Part of a small language model's weights: 2 heads of 64 (1 for keys and values), vocabulary 8192.
Each number is 128 + 24 x the weight over its row's rms, rounded and kept within 0 to 255. Layers, rows and columns count from 0. Numbers have three digits each. The size before them is the row's rms in percent of the matrix's.

# layer 3 MLP gate, 320x128, rms 0.18, rows 162-195, columns 0-63
101:132117137123107138159135110142079120120103138145106167125082130147136099091154161124179105108130143117131159141167139109077133144127112098099135142170140127135167124150114102139145091143100128
107:101099104127117095134110124117145104143147130107161107138142117136119106089124150089177095122131176133153102116131163154160149128128123093113174121158114091169086141144144097119094131131175120
099:133111142130139124076097117106153164122102112139119115125122160140138128159077081103104083111128148077118127122142120101120082108100106107118116143106126159137070113160151123127088101134132074
100:119128101077102149132118157192127131103149158147139114124112100109135115138167110157123129142146085061171117095118149114117143138139105160144141090145107106122138135119140114117152092108135096
098:086150116104158123109106130096125111118146102133161128154107147108128145154115120123150199132161127172161137097146079167145103071118135124102177147095172154116120143110154106124112139098127105
098:114111123160123115116096126160169173087128109146122139106077148114109089187106152110123136110093143100128122117142146119127125178112121110132116134112101139082159145144124098178079052156121117
098:099094142143161135128171118132126161175087113177077130102122087105136098098122105134134121101138095127120109156116124101110120184124096152123066085126084157110100082137150139139143105151135150
097:144138147147167160102102130148112144090161124121162158154081129126176122087139124096179100111155114103134120129114149137110076161122104074105157171118123138170147173105147092107114096136152142
096:168119086130142141095093127114106172085129135137180146116107101099116091092148126113091122117143114116123143111159102113141109124070164138122077115147106098148119143122116118118111154140106147
097:108133151104142140108100125144164184108164117118125189123111127118123121112105153132151119150110140113099127154140160139150110107124140107095160141133128135123146114126146140150144153076088131
098:127116089135132123159135096110140117097130115134102114123138075064120094135108132109138150121170123156150117133117148136067134112118124121079133141159145132111152152129201132135163100115130145
095:089098131146125096116111121082140113096158165120109131180177125147115139123157100130174171140142142127137151091158122152139141160083126125146111114149107145135136112177137125116109155148147106
091:193090141090124142166156136107161106091143078138147113177150122127110105110170174136117129093130130142105102112127142145110143127133114109070125143134137130155099170121092154150113091153140149
096:135093136132137129112154100115151169071129110118128147155108145084069113125125076123131151152174167109108103094132116125139109164142133118120161114127120096154164168148129134111137105125099135
091:116122134171108162148097128076081104122110090166111134102096121129182187129128121105154146096143119147117181073135104122159133134159137135171144115094122102120154092117089132110163084159169121
099:140146141174126169128159135123132160132124104116162154132124118163125184141134130116120127145143179142149128099120084160110133123104143131134156166161055129134110101108113151120122104148122104
102:154145185111142120119152116104086109125062126182081172134122136126152173104117155129159105118129117132121125161163154106154092153140120143102129126126180126104166086110129122099114111129155118
081:115199105146139159181166141149081124146109145126111139166079114139094131135141134115082103119118156132133132152099181128134112142124116165115149128117107113104124090134117100128140110122135102
103:117133096128115111121126114147136109108102084127146122120178131172144131113105118123140139066155176137134110147131112150097082121119110154146110126113112145152149179122105134130135135108077083
110:138103114146169119131108120149125163122169140183140119105171134175078103183091149160140092098138126130135137154122121111119129093117116154134141096148143128134114150114126104118134132099101179
102:164106125109075096117147074133147139100127135134114137136136119155157124134125109168126120181127160157113114109114143134127140135119100151096157086082092120106144094125092175107134142153120189
099:128146146103071109127095086113153131122136161099120129177150121105133120149142139142187112133120144111120084118102146092136106104175187112121144155111144127106155117087142076077133098121104125
094:137153112134118157107105138116117147160107165130089128126114143135118145141117144140148104059114135140123170081158103102121090131158169132148099091149129184182110114132140125058073113116152104
106:101141122119142155099120141119162151125179122160141149116137140139141140128137158126115141164129146113088105137110144090110150098126121106090089126124137171122094130170096101110119110133105151
100:097095144136136070120156087132141167136139135133100104111169104118165136109117106145151123128134146130175114118102108136110126110155139122156137156173136136145153149129166127125136127094134154
098:125105094068111085125151144133145141119102145101160104117100072146140109134148144130122128162181160122148140141121140145073143122152114121095159143144099110166164135127135076152114124120138138
097:122087122114119133135150103179108125107133091139139134142142123130135114114127138128088137130100162115164082183107158116169207129116126103086130123129103093135140140119107141129098155137110107
113:153110122108104152094134121102101079109117162119154153155139107131156118125176135157092121100153145116114149101131085112102140157085137118117154103124104153118100146152152134135130128145151137
100:156164151075104084099124136091141081118120072158113160146129140142165144111169157142115116121112145143136126134101108107122136155110110129129096118107148125080079114155098116155138127138121138
087:096140112125133106105103076104137124137106131083127120153135076099111138145147152157103159112145123109136117099130192114112079123139143091135127159165131146080158138177089108145100140121123121
080:152141129098131143152132131140111117138137142077153114129139046115082143169139087131097120151152144118157088098127204116104100143109144141111138142146109117110126093151109061104150115154139092
097:082146153137167127102118143114171134114119089140102120135132129178103164156147132125143118149085146146151057141123106155159150123110123133142061138151114124159136118124119099123119119105100125
111:109134147137168092156124128123155164097120157133161115153128107122120084140131111195129118130127114152118130127134115122061125144104144137108156151107092121124131160103144167129139110156111132
097:138121122139152090143141155113161166117127103157114152143111129133148133158133138148120090084111129123134172147121108125094076113134197116158143152156109179129121130147147067124105175114121132
# layer 3 MLP up, 320x128, rms 0.176, rows 162-194, columns 0-63
101:107156118116146143150068183145146145098119119104132105108176108132087165132104124123101154141135166113090135139102102151163152096128150139187180140149129161116122160077078142103111161107127111
107:121122123104123085117125126194137096152098102130150117134114151139123135107168122082115121130199096125182077100140118155150187130135084142115125157151129109121129157142132108090128132129141096
087:069102136100135122119091155091148112074106105114131147126144128091109133150132132145141103140109131134135125158131111124130136141113154127118150162141117091121197100120143180140164101104160171
099:100133081116128081137118124136071128122086148122088099128134134131129150130140119111138116148140152100127116138103175140121098152137106195204100130083119126120145120168131122123152137116133135
092:087142119094175165121108127115102151153188127130141138118106120090124139134135121101107099120125141142135130128098136131153148140135124133115135094120175194126138170128125128117135108108099142
090:118153136130092089117152156139143145148127096137126096143115135113166141133074113144132068134100145141122113141155139138109120142131105109111132106109154134117098073149140175138104092103102120
088:157117151142101114120141166137124133116177137129113122113126115088140137144163136151149088143136156150120142127135104084159147146123134137130099133041128136160119105144141123117134134120112152
083:145145126105119102121126116123145152134134108150138155113078117142148131108086118090140181137113122183150144095120141154164122096115054114119121133084122124169117121101111126121149130120090107
099:084120119114153113137149105125140138118103079130089108110131126152130159125102146092145137115144144106126155131071103138096101139163134133109176145096143200176104098124141124114107164121098113
089:142115108150147138144168137123087090124088151143138051160122131127119116144163134146122135116124137144160116116161106141124146100125121165173095126139100092129115110118116118097091062189161109
098:107115138100160105096116147139102117128122114115122147118112160121121140164157169106136116083120172077143142112079136107102119137124123167120131095111127125144151103123137127119137148148163123
119:131141136104143129144110088152129159159089131162137121095090107118145132134115133094084072146126121125153098168085129112113119098208107134111116140120120110132146149103107119127142099099121134
111:126171067120126141115148129148127154139128131169137147136150178168123114113140171130140153138153123134150119099122095166161112140124137113145175129104106168134111133124141114119121138100119098
093:118136158153149153153126136090105113119133164131131089119143129119132146164135140132142079114140128130093160138095134113154121125150117100096107140151103154151118136123156084135097159135173133
089:097158155102152080164125144128138087119108143055110127125173109085164123108156130153134136138140135119129122143125137115115153113160123170149153111111106140155130133136089112144151118168103105
112:123168136098126072097140123090140138090154121144131155106124092139133116112140148135103150153145114151185149113146117165105200157128139165129152088118139113128103110119115199101152122100131156
104:157143137130148123133077135120158126135157100139128104118152092107144103105135109106123122116138066131091110110095129117122153158102103109114103184149140179156105149122091135087150152137127110
094:113123130108134096140106125129152114091152109125147128105133117138138107084109171166130141108100155151135108147152118125102172157121127104175133125146141132120109169123129139141108184123110098
111:157100145145114142078132122125142133120169115134133127135123122148131124073101098115084118129110130116122105139148110075155116133105138107125108151121132095113152152166140112134106137140115139
110:147137124151175127108095127178117158136121091141130176080155139165109108163128130144072115162140129149145143144126175129135119076149130135122135132112159125124116153120111117150138146089120134
096:202136161111136145130181126147158105071096114141110177154111122134115140148138137159127110131103123123100080109100151136097151126127092104140117119104114137128142137130102149112108113173133157
096:122069135075111142096125116149151111080138124095124088150138154086148113129095139099116150131159129123086134121087081139144120130156129131082087123127132121126086133134158127121140175092149121
101:156135097121109109112128081129100114147126128134153122115112127109116129138142136116127111117116137163121113109173154092110125106113127117114162155180151147114163154139116147159084152135162175
100:150114091144098139186135109173157111133133160101148093167117119115135116130163113130169159152091131144175123117156172165147143113114143145144099120150122072128113109093148107159144117147118118
104:131100107147163113100113135136166159090131100119153113185143143142125118131118119163102131128146103146147126130148124129093105095132189096121159149150135093097115178127155127150125121101106093
103:137122111158129179106114198126161163146127086116106149098133144126124096131092127105109103143134083126107129146098092164177133164144147130136087178115117127118110137131131115078160118141106128
087:140140111093181140150144135138066144123100131122121126139108157124131163142172122107112128123126162094149139115118122142135117089143141141126149112146152127174148064131157124097126147127162080
111:153114115116190121090160154146143174125117148131100074103168150162124133144118128118152130137152144172144105138090148148137088115164152108146151157129091088116122142144097131154093127116148146
093:100105148106132113102105148106104089079114095119126128182140154146147144101148141143191125093126155114101116125190119164129100123098111124142135143110164108102120146123102114118113141167115090
090:080176172114141130090145125126153156124127147100117119104168112105111129093108166129135122127117120148120112079120153143126133099150174131154137161145159165135082162136098121175117121099143145
096:116131146104133150144135147135082109161103131102125120163113151116119151159105123125117163152176163128119158110103087164103132133142095150190105132144126142128099118105145102123155115133159151
096:112135151158151151113134107104146091112131102140091072138165131144123156112169119129156090141106140134157165148169096145129089114084150116098139122126111110153137161160105130146107149117131104
108:128128153132129114112135106115157189102120129158108113158139135118183091114103057144083131140086126104110114211114132093156122118144138119094162130121108142127165085170139162112118132149090142
# layer 3 MLP down (transposed), 320x128, rms 0.0972, rows 162-194, columns 0-63
091:128098123132129095122155143134140118181091099142156139106125154109144145128163125139117160106109128142136153106139136151088156107137133165091150143147166151114143137100146127116151114116125151
110:082127180153146119072156147124111159104113104117157137088148106113116121118161110084095130104140137108136119150121117125165117143145140127094117106134109077128141137093115109097152149141144146
092:132134142116116165143120127117155167110134116152117116158118121082105115069118125142092120096110124086087133129123144135151176129140084094098109143182122161145114140153110132123150142136141133
101:092115126101157151133087138130125150113107141109081134094113137139107111103125119109147126116156129113148096095166168163143087098114120120091138180097159130113119147143116081139157148141127154
100:109112153155154140148125094117087127156104083111108133101142075139110123138138118128132110131123140110136100153145119102096132139078193118095125125113113080119120133116122161160115129172124111
093:116109128103143187157098094140161139140131122086144131123132129086118133102126115121154166089107102109130152118122106127160143139183100172119173177153125153084169137117145114134131124168134126
099:148111179142099127114135117144156111126192122103165128126148142065113118102159102074129149136097147143111129119142133152131139105130155111149173183061160152136120136155142141109100146144130079
100:166170155145163156099106139137131143147155113138142168129085099119177153107150120143167131137050116121146125117099147114127146165121096112135158128142133115147111164099120118131124089113208125
092:110090154085102156108095145112137141074116149136137122135133146112111118121121083124080099151124096130093088131146158109167131138100149121199121140130132103134144105126104145095123108135111125
087:159117104137126109105092128144137137145098077107143088125124133150121163097156082122111112130103137166110112118121106145166110118158132093070198113121112091168102101103151159146113120085131116
104:145074115167112131128109137170130130142116146092111119128129139130111141164206111140078138169105103183168125117117126110168121132154117125131142141144079131081119121104128107105144160154131116
105:075116128128140148124146153122112135119121145124135114117132098116123126072124132113131103143105135155122144102109112145174153132206100133087129170161108126071169142152107150145114134115103141
095:132141144128163129110160160121130136124158130158150135120147135139139141132132141089149118120137163127129134174111111141105098163138112098110148140121107202127127162136088142103120146083098119
104:143099131088155131168139130109115136150175139122129130152113104191097122128163110113146069089127117134132177152115108138094153077125130113086130140146127153143110139161148119131130129123130174
094:128145110131148103123115087125082152166126155159100161141130118105085162161133140115138147123162117114143159106138151137105145130115143161127131143138107119119122178136159134164110144148124144
104:136118178136108091093120127140156096098150135106106157112130100139155132110090136122107147143137127115151141086176127179095174194146145140118140108121111088113112122128154180108129106118099168
104:136133137141119111146145122114123098153122154140095091118136106121147071129103109188097095141143095118152169126144088127124113142160107123113098105130126164162135138138169094071116139116157145
084:142081124130134113105138119130175145135126125160142132066134146107134127096141152141122142145136105106149133162158103128112168118141148144205129098144129103133119134090118166146118148107125147
099:152111145148113106127139150140105146137189135103123139123115157145179124124127128165162096164079128113154099130105131116149119119128172148128141158133129148135163146162113086137127087122140092
102:159183108174119123149145141128143135143123142104153080118127105162111130155100100142098124118138184149128105116147116152167115111123164074115117116088150130085170112072116133125087146129139088
101:095151167120141135149154131124101078082146109130142128134141135130131171181124097118122145106084136117163124157098134139116120089127132099162167164102122106128129104125103126093148130154163135
092:148171153154177114126159090111119133106109133141128135119132106139156125104192110178130126106145134111141172102126110168124104147135094149164105148090129088119135126163115129074119119157110140
094:143125109135131118134130124154137133122106148070131167114117162095164125152116140124144124131146113147135109114095117104106127102119056111143127124094137122115106156120165116129089183100137123
108:186090128110125122123088122138128136102096169120120150161109117099076116117140124145142130092145084123123102080138189120121114134162111114139115124114107099138113115100118125164095111173111115
100:130131106114115096164097099117168093110161123127160148166124121164104138174149133096135093111128089122157129142140116148133118124149196103125139089148123112125129121063081144126125117133093096
106:102097103121101135094117143150166090131127084117156131166140121145131148129111148126152146126131114136153101107108109141143081091131104115102154136084153095103094125140115134123167111082143118
086:115112132126134118115109114139140143110093112145137135129133094120066094115163116094102117156137130109132127169094118129139107136115120100099155091158129105159160109152157189091178143104155146
109:107155098146112127116114122133132118139156124097092140095120087099090187115132123162143123117129194094122148120145163102118147135170116148139153106144177095126129106145159083143098139162129146
103:102134088130138092149140117125161180139124135128157109096127127089129133152117126107142137123150158117135103141146136098147145122127119148122161141151128114158162165080122147110128137095144128
089:105170147113113138116154116085142143109119136094094099103114116076091132147150146146149110170098153128112119139124163104114146088129156100144134170152142169126114146152097154145110137110136134
089:145173137116145170135094159149104096138108125129167156152142157129128162134111136137130099136145160139128130127140119145120069125140114149123125165140161140129110130119100074152109122163185121
099:134123147126144136135114128095143173167111142120134129096168168127106120095140137122126116148092125157176132115115151149118157058132120162097109131173106127154127120098109157148129133136156140
103:130146136112176099104137101103152120096123118108096107153117158108146135134110135135138122094116131077130115169115139155106149124147131113144130120151102114150137146139111135184123104112105128